config = dict(
    n_layer=10,
    d_model=512,
    n_head=4,
    n_kv_head=4,
    head_dim=64,
    d_mlp=1024,
    vocab_size=8192,
    activation='gelu',
    norm='layernorm',
    norm_place='pre',
    norm_eps=1e-05,
    positions='learned',
    qk_norm=False,
    attn_scale=0.125,
    bias='none',
    tie_embeddings=True,
    parallel_block=True,
    init='uniform',
    init_std_qkv=0.0181,
    init_std_o=0.0,
    init_std_up=0.0181,
    init_std_down=0.0,
    optimizer='adamw',
    lr=0.000577,
    beta1=0.95,
    beta2=0.95,
    weight_decay=0.41,
    lr_head=0.00313,
    warmup_steps=294,
    schedule='wsd',
    decay_fraction=0.648,
    decay_shape='sqrt',
    final_lr_fraction=0.0,
    batch_tokens=65536,
    seq_len=512,
    doc_mask=True,
    train_tokens=502700000,
    steps=7671,
    dataset='wikipedia_en',
)
Each number is 128 + 24 x the weight over its row's rms, rounded and kept within 0 to 255. Layers, rows and columns count from 0. Numbers have three digits each. The size before them is the row's rms in percent of the matrix's.

# down: layer 7 MLP down (transposed), 1024x512, rms 0.0284, rows 253-352, columns 448-511
# up: layer 7 MLP up, 1024x512, rms 0.0293, rows 254-353, columns 448-511
down253 101:168130139163100125128115096174130078187142109158152146090117154162139130124114118128136161099071147114100138151090137098149141085127175157110127117173126163125111177105118125132099140109154128
up254 108:175126116137095141101104146093102120137109112132115099142109106146122131127118118115122072118130148111140095115139127102177122080153106117170109107112086138107166132124153107129152140147098124
down254 114:123100133113134127164143102166154115123100126107129128143169136093145119120119134114090128133141138139126091135122183183173121123135124153096072128131127173109122130109152151113151141144130162
up255 093:097134133099093119079135128147176130132168089136081162171075193108142147156141148122098136122173158143138110166104134120102125113115105137158117147112138187190116129109138138115132141065156136
down255 086:115121124156131084148108127108098127101098137120147117140139070131147107102121124125119127151106168142149133151158138145072150157153109164097129114085117116108133139133120147118116185121109117
up256 098:147114082132130073115153146084120105112143119153130131168137140143133129128127073106132143115175161140122147116101113164111127109144107101091115108114122146122100134142090143129107097142085136
down256 100:136112128105141150115122122133151096143129110095100130117126145115108119098098140146103145148132139160154170079113124132146144166078113173132106128135123123118146128124131127163105170097147136
up257 107:127132153100129112116149142103166094133112114140129128111120134166191099144112162129099098098098120095097171130133156138105133099155101161107164132132138147117117115143106143120139128146095186
down257 109:089148108153118131149117062130119146152131166137127091127118152159144131140099181123124106166124110142163129123127089134145127091137207132125133103161151128077124078148138121117132111131153105
up258 099:111128120137102092142148130103145101079099137088068110143157099119107118083138126119110111159143098154131178126111148095158099134127105128151133108127121101139127142168144105107119111112110124
down258 088:130131179098141134121114128108127140128149144097099143109146123149108095155154093168109161128112162147133120113108080124113126184081101124088078135143144121119182109103124140149149136108128126
up259 097:112144109131145125167149123169104135135142111148115198136134138127173191148114151099110078176127099117112164140099166162147115163084114064115148121124097136170130137140154169129060132149120152
down259 106:130113141083133140145138121118168116131112119099137068108098159127134120124131128154153100083155130159112167117161104079093108171121148164117121123151103168090113125085122153099093140096128174
up260 102:096128086076113106116107117120127167088161086151085114160141145118142108104120126133105096110066083156111115112116126101101122149099142089115127141145145128102163128157146098130114114124112105
down260 098:101096135118156125138128118176142133131145118092143122117094131172132133172139166162138133156124121098143135096106135108142177167108149154125127127143113157093073078153101147154163149118148089
up261 090:102140068122122103140100113141131120149117125114103137142178128095131172094111177124129127164110148128128125158153151101143140123113141147113143141104172155128123150109112099126105088107136124
down261 094:129132127102115093154138126165144146183116157114149125135130112123121098147128123127115088136158145102135112104145143100141133150123152118122073139118109138122172116125135116109152137141108142
up262 102:123126140153110138139143150141095138100114075134112110082107077127151108135146153120108133159131135112144128130145116102093178101123148131131134140145116133101120119127146109154121114133129128
down262 102:116069117161097128103113175125121112138136125066139115136115108092132099128123122118156123179094127152112133102130116139148121113085136104145129109100144127136131136122131126109119131107127148
up263 097:125140120150125136159133148088124082143086108175155118177142148127152143165091162121137168098124130115111132094143117138109131165192123148108142087126087197085182141113148148099100114142142180
down263 093:126109143100134091106154097121124130118136158132154125138127147144105098112130140078103131160126135157125158107103184128084095216096137096139106121154140111148130159104134127117142129126095106
up264 122:110147114161090129154080130117135120124105117153150094122113128162138144111072099143137124121082080145157160169200101101135124130119110125141169120118126152139160110134098120125131105114101123
down264 105:142147144138115143133110115157125132111117155138151122099127122142111142145146146128152144148104128135143109121110129127104129184144115117095155116103101125129099125158134117102125131121118110
up265 101:098103129132161120137119180157092102133121152116098109156140092122142126147107126127121115112096132138148114122142139114153131123159125114125129141130138101141097110093107109141130146149072159
down265 099:132130166125091159079146120137165157112138128131104097092140104100098098127095148087128132160059125124121115100139127116153192107114124095115164126129116147142115129158097160100116183118081093
up266 108:166121171114139132120087086118142118140151118128141134159173129117170125148115138127158170114121163145148137128127143158156125119135112121107105120125127134102125088123143152129135156111135114
down266 117:071111093126147134070152143106094128124133118128110118130110133143084100079100112156104133171124111135088122115084129140125172121147093123166102095110122152133152139120127138113150122158122149
up267 101:084097110087146077152166130133093109167110109203135145145143086118110107106112131158106146159079114122116145146158110139150157097094120124120137160067132140118137129132161182123098142160093114
down267 100:139120123128150087102094116144119170091111106100142151136109112143144092124119113124123097137154086095093132137150081120103115143166122171162138127133151077109136133140139126167137141115070103
up268 110:120083122127125139100158144115121125168136125123105136119167119159119111099133121131116099125137117128088127123129127139152120081167102164120127113113163167122142133159080124137133135086156196
down268 116:105165130142116144165115123108128141133060153123117123099161122112116131097139130162123116067110149120130081148132176093123171141176104155135126153128149155060106116153093117118105155133172136
up269 101:106071060148112123116128097091184091094155093084150111114137120100117129131140119158109151109147162157073133155159106139190138112108093167104152141109118128132158100128116127097161126157140111
down269 100:148149110133140173095125164130111124109120124163093125085199105133151161101153141092150150108086105145114155126097131112120100138120132127158137108144137118138137154146161094141081106137150133
up270 113:118137152158156115124111142130099120107123153141134146138113156152154113108110162155146122153106103075085111128156137132140136131109079143123100136101127130135148140115106130100117138196126081
down270 113:140113116132149184155160073109160137120128155143147148112106128115142108087128147176131120116104148108117088103140100128153179142097126133141115113124123128115122164097177136144129117130154150
up271 102:110133101120104125123127127120075164145120107122117133112126128157126158114082152124130180132102112135140147127139134161138124127123120145092110120128097121152156122161103124109143090146181117
down271 105:133147135112108131168101149125135109156153158132142145156114135108122103105110135092121137141107131123122165134115103133059164132212123144157106126171184119105178138171145133131110150131110147
up272 106:124138132117108164143116156144125098149142138137117135129142088132134140166077164143118125153112140128089124131117068110155094074114153146107119171126119130138108115138104134151136151124159196
down272 107:131151093139101126159134137103148167114111102112095059092151165150077110136146116124133105148112118120170151155137155163116159196098137118134147164134148103131142144137129134108101090115140124
up273 106:120120068143189175119138129105133135129184102144120110137083135101116141117092138156099091146095168137082149147119056127183145115135121146114145126149117163151116121110121104115057084127129173
down273 109:096161111146160161128132113122099163096139092093103096121122100144143115113116132153105091100140093104072130157142104100095120131133144109143140117129135105098139153096103114170172106144098117
up274 103:119139102133125115163125126121101101126111130156092144122116126113161108114113151160128143128122126100094095123118119107132146138156118139110150141146168111114118088127124159145157107128132101
down274 100:165084164121144113157158134128184152106116108152145093086144105119144133121108114126133126155162125129160134168140129122133152218122090142108138104084116123171117122118176083139155097142151141
up275 094:118142141172164131143131130079119115161130093109162152162086117162143119151112134166106127142150127111129166097127118088151127108131118093124141136097165122125126121124166092123105184152111149
down275 094:099131104135187127160157112141147128098117122118147086139113123172154134130125144089156141101134107162170133125098113171138103078112166149110072121113080107141134147111136130084129088107133123
up276 108:131092103137104131140146124111156119129150089156143112094190105148120121148111096115138146138134114131155122129146132133081117141141115117132128159134130117105155122112095114140132110157130128
down276 105:172156126119110144167128174120152118127180068159124116117099153084115105181098113122153102161207158108151106177150160130173152139174091141132118131132129086181135146140155111124105135131114141
up277 104:105115108124152117130143056086109140134082134164094135096137088079116167138107108140143141131117161110114150138143119131157117120148117119122137174157145139134209117130147152121125123131150138
down277 101:097117099141125174119105147124135108137113099069129094125100109140132074140077151127130127085166145109152151119116141103127088129126126144130138112145119130128140131123120126116154124122161103
up278 097:138095118116120168065129123099121129110155126139128117110125139179137196123163131140112104141173154124094104134124115116154067129111132127119134109145160144102160138150140088134138154129091174
down278 089:091122117122107174197121147165123111149161162123101108087141103150084099140091130095134124114125133110110166168123102180107121108121093133165166191161123157090135147151125076076171128108144104
up279 116:120149156143085131090122121124174131122089152140121117120142146123145118134078122148146140151128139139100142148122147115115128134148110114141169150143111128126102135153133140123113115152141113
down279 138:113104121129139093113165131129152134157138117144124138091112146130142147142150106099134119139151124122142129114151192105139152112108149100123153111154159123144108119105162150130175128128110117
up280 099:124107154138148101125115130110099122140140119138081167163134109182125173171122102112137111124117099145088106083120120089183120081146145115110108113131181165097127143153143173127151175094095118
down280 101:114159085090159166137154121162123122126116137138133094117067136131135117137135187151141149103146131163122137096165166122095142152123122140130127187145107137109082102117114138100110091133131161
up281 090:137134113130134145106129125114146137127147129133109134122122128117133094155102166094136129121133117127111145153124111154079110142130155145140156117136092112137121132172081089093136101119085127
down281 096:099128113122145169122105137092136130147148080153142107105140110174094088112102120155116138082131146073126158133092148126136097128136133149075092119133131132174143145144141110164107121128113145
up282 095:141130126148102162104105131126143107085128125129127169104153101157098097142152112127147086140119109174106124095118108158140125141135082135165142147137130124109146133092126109146124130151131130
down282 103:145135099102146101152162147109103119146091090095170131140130117120139127138120083151134142112087148139110158138171129125086143117177094115114113124161162113166106168154148130111148115120122113
up283 106:109153135138125146161095111109150149181132121183144108158139111148162102126119138141114090173127090140132172164127133089174131080138112120141166128137137136149153149143142159118142148136108176
down283 109:142149134138133122119146127125129137165137020076160114110086152165197154133108099145152134165135115117101114160123118144136110160111118149170147108145123145132126160177156129145135152123100115
up284 089:139135144130133143124136146103149100136145112140135104110185079171157107116152134147146104171146140108142133130136093138123095127112144119097127124119125144141106106149136123156113106151156147
down284 093:168128091115116092130111139105121110111126077129094076138078123101122125136112129118150111086142148124139132146098185128170112175137134127099136140143117081142109151094103094177140113111097145
up285 096:147161157100124144100122095130106133115096121143127138124150126134099141126138130154118141093139123121125137096099147156101089118103072122097138146144126149104128120125102133129135057122119155
down285 090:125119130112121118182150155157153128165150160115125124120156119142154154149127118095079124120158124119111153104117135133107111141124146128094125125133114088138147138106133151101098156107133116
up286 103:110125158167128124163113154146123143106154149136116130139140081158120109141109134085151119121079137170117117131140117112127162078130150109134141156117157137153168118112129142114141144148166116
down286 097:140109129126086138084104100093140160106120134152151133146098115127148079154100141122117147108145143105117133146151167118146127128100111080113120070147089070091125139160125124175102119089131150
up287 103:083147117121118103127075146160140124150121108133074127177135076093090108140085142125090138146129081141100160152147152114128105103128171100106110189098106092131118121094104152141119127139131155
down287 100:135165099172137121109084111128168133098122094148164135134124135076134117079132137136108130147149100111137113124177129101166155158124137115133137162151117107130094162125087112109135134088101120
up288 110:160136121085091120117137166091153082156150130120117141133130142177106111127129150128124186146119127128119096132127102101133137104126117123131136096146142136116113077178134132144146114189111101
down288 102:174177168135125059118113113136164120129126082099157155140124097151117168128126175137111113111119112119106141141151116146138163084146100103162187114107151126109138125147156132189142119132120157
up289 095:104176107081157137179087141082103156142162132116127166136119118108138129146106111130111154164176121087140121121143122150139115146104147109139129082125159155095152071127145143116151137161087147
down289 099:129097128128146115118163091121147119072119139111184127137140126131123114138134179139118081096156116129140133127163136113141132140129132140116066137169110114134117094110145106126152139128142100
up290 104:121142051107128139121087139093131099127132170102107172078144102101119103135135122178071119148115077103084120150101119127146157110132101120132087125100146123127135149129121148120129139145086152
down290 107:141138130150118112202175157144139119128174137149167102120121124129119143137107114127129118119159136137162185128117130184105128130161126113106121107160153156117127114157163103134121137118124130
up291 103:109147118121156115133126168100150132079112153120142091127141131110099131131180125137127137135139151115117081089139139088136132147108152141113126091122130125155097111116130110151128138131114113
down291 098:163124120112138171089111118150156143122106141098113152128124108070076132159162165130144106121132144120132145086122147163109127126151139136150123143138116120106114107149090158110118068107173147
up292 092:100152105135124116081125184131155139126132113120134127146123132123112110121121142123130121136122129085113102143126127106130121115197098137137164136116140156133138129085144116123153106155153132
down292 089:139162163122106129119107135087124105121124151112107152180133111117123157119090149133109147073125111142130189142157159135139142139105107159145091136140095122152143072148100103135098155139112130
up293 099:126128154106126115119144137091153114102124146147125113117130122135107104147121146077117124093109169093125066122125129132108099116112103126132126146124157120142137148142146125073106103100144125
down293 090:145124168127161134064081104139124092146130166137120117101108143161138135156113119120122164124131118117084117159100105133124178152110128084185184133135136156093107073135126089081093121095142087
up294 103:132111089134140115114155111130141106106113115132146124177117160107113110145127148138138148113164140140106164133145118089125134114143137117050149125141120154078184157126147156085134127112150129
down294 101:087140162134090117105098144116154144085122137107145113118111142105087130120121127153116083148132167116079131117054120119137093148123103103147137118127113099153085152166131131156131137127092172
up295 097:117142086091156133119156130134153098152166113128152140128154089140119140140160143159074102156140082097104138129122130118119109142162095145121146087158119135178127082155126129090126107128136158
down295 104:127096115118096152141119174118128144063158158129158122102142149140124111141169156119119134067132130157093128137111134135132110052109178149169100101138143154124155123135123114120114151140169137
up296 082:100173119108103118159149092110114115111140101110133109154149141115100156111125161105132153080166107124135116123114143098167173093126154103133169101151135123090106093087095144125151164175116119
down296 091:102103132111152102102166114123122142094109121084076108106114094126109118162132143117124100134128166157100193147132123125143099137136141152118129132131163127124140148104111158141147144149109170
up297 103:082183160152133136114154152106111172120111131146098141113113133175176148155108130161143137104109089085168120114131124130135152110167129159132146146141127147114108116111090151117129084132113114
down297 098:140086074108107173117095121119167117139114112154133107125216148141153120102130114123101136100136131121129156161127166097103090125114089111102134094084152156129119112103148111138102096127148141
up298 103:135130110152163137147098119127110137116122109128149153167132160129135100125100129101114130143101106136117149102114137115133094112103139128103191137131111101142098114143167113136118140129118127
down298 102:110141101191070128158162133135150099151181124163145124156092112142064155130169130078125116133161115177165096107109102164139144115111092162130146127148129104173160119119144115099133101136147121
up299 095:119115172104120127185139157152099170130134138106117176104134095163166155187122135142095146115130109109135136134143118106136125123146140166104151140106157165160118133150144149130142137107136114
down299 099:110102139139138096151105108141122118151132166109137122135157139119059106109166137096176092087122143131094161103095131116130115117112140118140094143125144114118181107109108150156132141140118093
up300 102:120098132135148145155084105165136144147157129164101122101148120141151139148122140123107109136101162157133160158131153123113127107119161139120138120100131157116141120148081094145198128111131163
down300 103:152101117126140132164121160137138129070125103087163127134125145147094117123171117125151136110104126110078146118152149192143120117127152093147116111116124108106153119122152148124137116080124117
up301 097:114130137121118141114123115174115121118104144150112176109118166125168151139081123129127149098116090127141154111139093106133118147157115100097147139154102110125130107160102100133134116144131127
down301 100:132129160164167154126162164115118142108110168155154113101162110135108086189148129133092130119160078125171108178135187090094153169129113131155132111132101099167109130183097092158163130137096113
up302 090:092150124140130154093145152120088142115084113124126153126160124126153142136100137158144098166165127110092162148147123099101123129081130121098145144132144141126120113117158156158159137100152139
down302 086:183092140123162104126113102157108163142149151134113103128096178140127138096105121126123147113090118129132125113136134124144134125156160165151107145109109134122117103124135142065143124111159115
up303 097:114166089059100130149178159087103075098110119118099082108146121120133137087088130159132126156115117116151145150151148185164158132123088139184132169114149128121107119166114124136082124105123166
down303 096:157112125093173155136113135114119154162156118115131128187114124123140136144172108144156136084104133124113139100155155142132141082112112147108098129150146140142093144107126157149145130069114140
up304 109:098096135144145137141131116088125110116154128119117159130151166178149096145151116113090143093128174127141083130124132133132083138124097163121116123107152159149106124138127147112071091150111121
down304 103:135119145179184119148139069098102174119082152111125091126135136127084119109154117132160151191119097095108137158120125146186147115130108120095095124136136119134134128126154129111118166097139123
up305 105:124146128176111112115151129087161137122151101119150093156110074133146158143094129157102114106115118101108114138128100115145089113130099136183127114109105137136152141134116153112160098097097104
down305 107:141155174124132178140118170125140113101155112118169096112148146149158130175134115152087124132131154111167096108162132143127154075108135127130113142098137157122109143163110132137149181130140146
up306 104:136153085122122145127114132101121130125097115107147153140121145171117092137121132160116132193127134112136093133119113093112150114086107130105161110139145146102122106133123135123136112106101173
down306 113:134143132179111117165108112135129134133112101117112097160085186134129146154157145140114114080139143125084118120103144148140125146155147151120120149167162125126090124141086154089118115108126111
up307 095:111146139146109135151144135110132096104137104124083101137195095136113090122076120166127093103151137129092114146107164122143123156133090133173129162141129123152141106127173138147134119119081152
down307 096:083118171106110118113130139128136115155168145137158122140129042137108155166139085128151140094105108155131154101148132137105119162125137141093110086163120151162127129113132199126107136137112129
up308 098:104133088104121130145183128115088102106110107093125193101162105126141126092093152142163165149123097128192146073138167113155151117101114151097116143087129119147121112148097169155135143136125133
down308 091:080122094074160107147096115090099116129107137135122084137131111125146151158158120127143137141134188146115146083102109127089128171119125085127140141139108115077154129158113127120175118112121114
up309 100:138175144133158151135121114122106111134151103164109098122141162164125103116140126116133150114129100129105134134137112134138142106117100119115147098088125152138112094119129105115138114129146127
down309 102:106156118101168130188178145097121090143143099079124140151139108086151153136137091126131122133110145111124104115124152098102075121125102134087172119133122138164185104134091152169104115123140106
up310 104:108088162150119124119131187128127138074132097137147121085150145162139130147091138174104122111103131152107127146144127100137122139110144133098150106139159094109154126170126140110153083147119158
down310 106:114121139119135110125124104132105150107139116150104126109129128123147095111137124108122128104162101114167161127164165122143135104112173131151135097128128111075183122115122131099125123138140155
up311 100:152118156095092110104149123084116089131104173128114137145106128144089147118103133165097097115108132150129142070081102142099148101136157149135108126140108165101135116129122127155112130134159127
down311 102:117145150123108103105149111118117138141134106150128128132126116078123148121135105141092120113141080109143166144183116111094109110116105155130117119135115158126144107151147119128126115126195088
up312 100:135118140108128146142148069102123180099136138190130096125080154113138121100130159157136164163126096149136138133138172164121085117144133163141128107127103127144107090165096149107152141136111078
down312 107:143136163121102164114083138095096081108126119086148164113108102118114099115119149142150106064160120143136115160124096098144161115080078109133120128156133116114120121147146149194101129127102121
up313 096:112134126181141126132100125156160146126136057170117112103127180137111122147151110157148133125116115137086167091119186089138133113132082106167135142103135127109152115132110141112170112119131163
down313 102:130106163131119099122104146161123165125148144179167128106149107117137099124106136123137136146116100133156133160150100124117145110137146128145095081088138157134152137112126143107129113100123145
up314 106:109131089125116152147126122117158131140167103160148096166126157122153156132065133141121091142156107134156120138132101119170143115134079174138162131111096135107131147121137171084118112130125120
down314 111:079090141076108133120155145120141168164138129152164139126112169156077106152106137149115107134111091144091090156126110105105163071127150134123068122148153134120124146123120126151118154121097124
up315 094:125131107122144154098130168152146122080071141137149141136095120141098142177117128147121133116107142138095140170167148128142157113140147135121154117156128167125191121120133140151082110108138143
down315 076:140128173126107162137129122110094127118168119093163111091128130140161138078128135133150121137156073161132115089141113111110128146111129097141123158113139110095104116158143149117228163154128119
up316 103:100180094130112114122151133111113175175145125130115126117134127136134078121136129142069101123136145132109111165139109138166187118136072141140101105117157106117119105101155094095108095120116152
down316 105:106129119127147153090135131138143124147115148152144123142140111126133137182163150127124155114150117112116100096087152110129072127138123092121132153142168136117142139110125077141146170134142107
up317 105:100093136117069120126165151104118106155159122154108143184122120117107142159086109113118087120119174122135168113166163124140123134138134159176131152112115162147200148143126104124169132121140136
down317 103:109106185129119159118139130119114100180131152098092158122143136109124124094166130112130077145158108146129111105148159116155154132072135114145086110154145126151100156115127128060120123131146123
up318 106:102154146080119147132117104110123105106078117147169132138171113150114147170107164140088078116122137146103152135140151137119090132141103090165141113145106114108099108103149166154143140175122127
down318 106:078190132117149129104136142128132204122156114140147106157116106109103122091164127183128139125124104137108139143158099109160133129144124121131135136116111132129121129114133101121132156147117138
up319 102:143101116106099157124100177089107112127098123128156136133180106150161120115165106147139165142168108147130094125111153099111141103111127113068156097140129090094136116130094124172151113099177118
down319 102:135172151170099121121092092119105111123117151123119124126167136135145119134118127129083140148125198099126149167083139133099155129093099114093134143155148158130121129112107118100092109152101100
up320 096:136137121123129143151130146102163138149158116126103138142148093133150150127141117144156165097122109075132125109103120120092130113124153133100095121138140112146139142130124148162130131166113096
down320 096:149100122111100141099113155137133097131098173109111129130136152130109083157111155140071131135137093162106139127139114100112130133134122128153175137079167178144118090135107134118087125084129114
up321 094:129170101073108090136124113146124115132147089123122096113107114129156113106141163098142136143125116123132119116066146125160126157139155120135101105107135142146144131112073104118157136150131149
down321 100:145101093132149134108184149105101104114099185115126086125158134176109128139118115123124133121122134114142106142156094158114128162118099139080094156142142114096170143142123137100119073137136104
up322 102:089107110109101124122090138108082087140118140125163131095159097154125172152075103158113100158090095133112081139097167068119089163106127111105141160139108144144169108128141115111169102135078130
down322 104:162065160133144123119141140135134097166116084091115123121090086122109134107129105128140178148186119142076145126124087138129107139135126133149150125160095124154111107154134091114156162093165103
up323 101:112143141099109085069098123096147115094137111146127162164104127166131123162087153147066147145124106140122103113117130132165118147215115150126124124144115130118139103142118124182138107160080146
down323 096:173106112130126119141113062137137112125099114099127135149122137148115115123157125138157122139119128117128178146137104143111148113106193149119163124090137167158085131125152120110141122116151169
up324 098:145139132162139114126110135146123138144127087134104113090133125136108102105131111157124146113166094148140139135089125098122135138139152099127108155109153110148068114156134155103128125113137112
down324 091:124140135152124144125119119100123095127126099133114144148141107112150157137134163122178124166109143138119112136162142153160114116125121109116150145132122148139164183103110120154116129153136169
up325 106:137169139096080102158107131122111114106131128075098124114125103153179140146089095123127186118118120121109067133116113094126176129129143106143141165132133143119127129158137152112096141171072111
down325 103:169156107117084146128120121109139128125112143083148121144105123086129111111144123130116111131130101169103175110134111149126159140085143141196144130097117165080131156146119144136162133093147107
up326 096:149095140102082129060125113071144071149112147131107116128173130116108149123105111085136133142123167142162110114117158136178137122123119111123174138120110141106122198145137137146153104141086138
down326 088:141101124110153114134124140126153164150166122117093125129169136104139115143123148126192097086176108102083162133138080119103146111129152180154085127120183112112168140133094132102104130131147140
up327 099:113166131078158118121098135100137160154122142144134119135134130140070142113149123135083125129092111121094175112110085123154059086117151148151111138121114121123106108113132123128119109094170182
down327 102:156134147098145149124098126100129112106182101104133061093160140134154136135118082117147118133121145136161048118147161134127151183128110123102162154117121118158097140156142091148150177118123114
up328 104:084159076080136144163106138118132123182094126131099107132137141102145108135143170127125102154106115112104087109119145114165126132156090179128104130122129124198109095125124137129101134153104153
down328 106:144103095087121136187134150113092111120141134117112133131114117134126129116165128145115156167122123137118134112174126144156119064135144103167109076141155157094116148136155136120118122072137150
up329 094:130151095138128124146124117143109160151131123135187096150121149113114122194150164162104089111156130129144131156146062122149136035149127091136122122137102100112134136131129124159126139110131139
down329 092:125156133103127117159139139109154117159163108165123150106143142135127142087102160101137163140144116138107127107094148146071108165122123120087155136099132137141144108125148093157117113147103131
up330 097:158130101126111127132131122129096142069103112147142149118108140130142098172146126145122131109076172134154115109150143088073087143113147165164126126138138129143140152091144144119163114122112122
down330 093:114106155145142126155165060146119096162111141092132152100137121144102148100127146111145121150148114122142157099149089161149174101121107106175159141125166179087117106097141112148140127117117117
up331 096:107175136135128118135126116131123119094094120125138119073172105128111112132155130127080097127097146112165145127103163133118129119144095156174134156098136156134120100086087151136098139137142182
down331 105:164128126111135102111098089116102146120099147120140107152137140134147105125105122155102115110122133098132146100148120112166116089123114128146116087087113103112145131115117089132066125125149127
up332 103:112131130143084154164121133132141145143090106137149121129138199107131116118107101107065092106149105114106108096133152132175112135138154147152116131135112114167160104097153180100157107133123149
down332 101:152105124146133126135118128161127167137124123108122132147133148183141115103132114125137110133140140113129148139099139129140138167081150128103130119175138165129127120136094160132068140172173133
up333 111:217128125147102145133112140134145116144129109140107093175169158150140093198122093150123166113139108137133141143159080109177110140117150105142159150121119136144142079129109136153146103121115110
down333 122:138178158179085159110130119084160133171095154181159165138126175106143175166097127154118138165099075136132136173089086147124084130147150089141172131134125162121147141131094151155139135108164130
up334 094:145109149116110122141144080124162085102089158122105159124114132092127142132116161168116123144131095127080133155129157116117108098157141119119126123120113144127147123132132147110109149130124138
down334 086:130122120140083108154109144099139194122137097169117110120121161125152105126102140103136122155120115124138154138162147129146115132129115124160122138135125101101139129135067164113130107115100111
up335 094:127166147163095090137109141118150097095129081126166104129174118108140150137115133119113159083099107098128146126136123151135146107103120133143082141114171121110141090184122131139126106125132143
down335 095:137084110138129135141144136130154099106163092126103123121083126136116101155135096153118169180122154168105123102155151149148123091101106142119115109129141157174124150087164150088146142128098162
up336 100:118131123153124066105136123126169098125089150114135080139135146132105156115113155163177151112125111167126131090118130109138107127098106105103130092116126129141189156118082168106119136164126127
down336 090:127129099120128127152146130140121134173184204179121151178075110137127125133103138082103135195076147118141125150144124109125134121141113105163146146104129085113095125163171145125123122104146126
up337 103:089148125115137081121169113094104136146087153135094134101130071131146121143123165127083129089167109127112122183108098125122131139125132096120117175096106147148159119118101136147143104164122126
down337 106:123136109138136088090149135125141172078096160156168149133139127125167106110161127165097146117115099093143131141120136147136132098115138170138132130109119147097122120145095139135097153131090108
up338 099:132134119114159156103114135114115110110140084150160062159120102116167136142155150147133111134167150164080087130147142126103108094078124128113156114152136159143127108130132115120096117191092093
down338 098:127089152135146154131147179122082153139120144120146076156149168114141150143143095081110118160091126181114150091098109090141126136150128147172143135171130127140104164148117082110098148159121089
up339 102:151116157130110132164115133145095101109173103121117116152138137143152112143073155148143119138131109132134159133126114105130113151127107165109116163117147132182126125118102124131116122141129078
down339 092:118173102139085145125103119098117172137079113116108140119112144099097129149133091128119105129078149136150141102133158146146150177121120095185135133118089119165146138141132139131139136124118137
up340 101:137181127133169109109171134083118106134138136107135099132114114122120177099117163124117169104130148166121157123097094157117112129125097149144118146117127140144153139134137142143142128234135109
down340 095:127091120152117092123148115142136129091133114126107132131127153125098067120136151126169166116152120095165100156169119124152132141176131099112168124096129117130102107098127116130110108100134111
up341 106:091141111124091175118114115159139126113133116110104150128119162158134112158120131101111129131135120105094115110089125134140107120121137075123119145090122133182107127128102144137122077140130121
down341 107:162104146141122143112149119085118120108155141120149130118152116114101112138119116092122126156117118122096136115133086119113112102164152144117144101148167101093103131138127156090133152126095154
up342 104:130142154145136106112139170105130133080103149152099119148138126146142112179149120134149121142113135148145129136147173152125169096104160115111121123126123113089110089174129093168156124121115112
down342 106:157102119146076104134170116118120126123130141093134102135138145141109126114087116128144099142091148155146136130112136126120128105140078195152112155114152144169082171108124112131134136147144131
up343 093:157154123136087096155119126109128135121145112109106115161135141104154151123155128099148128108141116184142120115131113129097115168081140167088132077064125138140124114154121158129133162105169166
down343 094:093145114083097151112150157134123123140099095101169107154136109137118131147140118115102135110124139066119073148117168124144181045153120097164134217117135150130154131117115129157129134155123120
up344 097:121133139102145158151115118098141100127162109130144156131122168136119116114106128157134151088102146124146130090102123163135117129107112114138113131106099117138086103118103110097126123146110128
down344 101:130124155096149126116129102150107119133159156131207113109138064107161100112128143117122095099107103147147147091157152136166148174108118170157131125101183150114133146127120122115155108151088132
up345 095:157157160059124133123079142116104118098153124139068197124141136101094151111103147110120157131124195149119120141146099127113195123124110132136107135132085103118102153099122102106120102075112115
down345 090:124140103140170157127138123123180101159076107114164113178097181149166162130148096141158090138081102115099131121121117141141081120122159150120108128108144127136158120149138153153126156124131115
up346 108:147116110132121132157109127114126105158185091144122187149116082148106150136061116161122068180129104131095096169101098161112094134131117165102134155158152116173106098149166120116162102118117147
down346 115:146116168085129087180114114143108158116125093133123120132185141081140136130104103119165099153117134149164126116139122135130157169127159070091166113121149087131166102074124108134110102108160141
up347 090:125109128113130138153131114137145145139159118147142088117131129111133145149086109085111132115086128104114141157113126112112114116166082105153127116068127116126120082147154163103163077162107141
down347 095:120111138136144119136115153115145061113134116100119136112110159122166145109125118098082137108099164130098135104110130147127114096031117129103127135105146096123148123103139094163080173120125136
up348 096:129121142162126072122086152076147115118102111113133122123134127134141168096111153119135136139121166099147109092121114142129106100096121125125145154129140131128111132095148140119066130135108092
down348 091:129141110077100142146155096129142123107135105140118120167075071081123125102123082150125122113146108116144119106145143165135119193120155132123080129111134106127196105165143127112128121127150149
up349 095:093118156129135107102136160112105143098102121153124136151137129128146100137125116106142124108113149163126174127145108141137130147126124087093171154117160128101184091158135139108109136129074114
down349 090:117097113143124132135103108128154132139117150109122119126179122145095145166140126131167145129101133106138144133146130139136090188150149147155133172101112159120161115108112124099141126110152139
up350 100:152128096140107104112093122131138136123103106118120143159155116107083129145120073142087133173140136144119164106143129175134099093156161096145145151114146118083080139129145118126157101108076134
down350 100:115148153116139098124116114101122140154114134149196126099096132114095156141129176089107131148133095097153105105115118138116147106133108146114115100122170166157145151182113091122143105138145169
up351 095:118137117145142141110123101115115139093113120138120143143091155133149128153140158105126109177112132170107169135117109086143128124141144136107148076124133159134144147129144097106140139179157183
down351 096:130157142098126116140139119127121122170121139120149112174114137177155135094141100135164114136132148138068095134129121119127151138133139086159121140145117070096104122182155097106123124112104058
up352 094:094111126144132113104164131167137109138098047118107131137142141083110136034105149163093181171127149141100137134103149179129122140127127128149100164125105173136145116092135136132118080128148175
down352 100:144100130101119113124130116084129102092160115093157079156108127110097124090130095093152112145157106154142121090137185094109126185130103143090103117094110098155107132125152073107156157077150126
up353 100:107086150138123145133144148113088137112106108078120153091179159146092153129116109134124149143140134102147157125153147109153110140151156116121142120108152132134152099131122116171097090119124120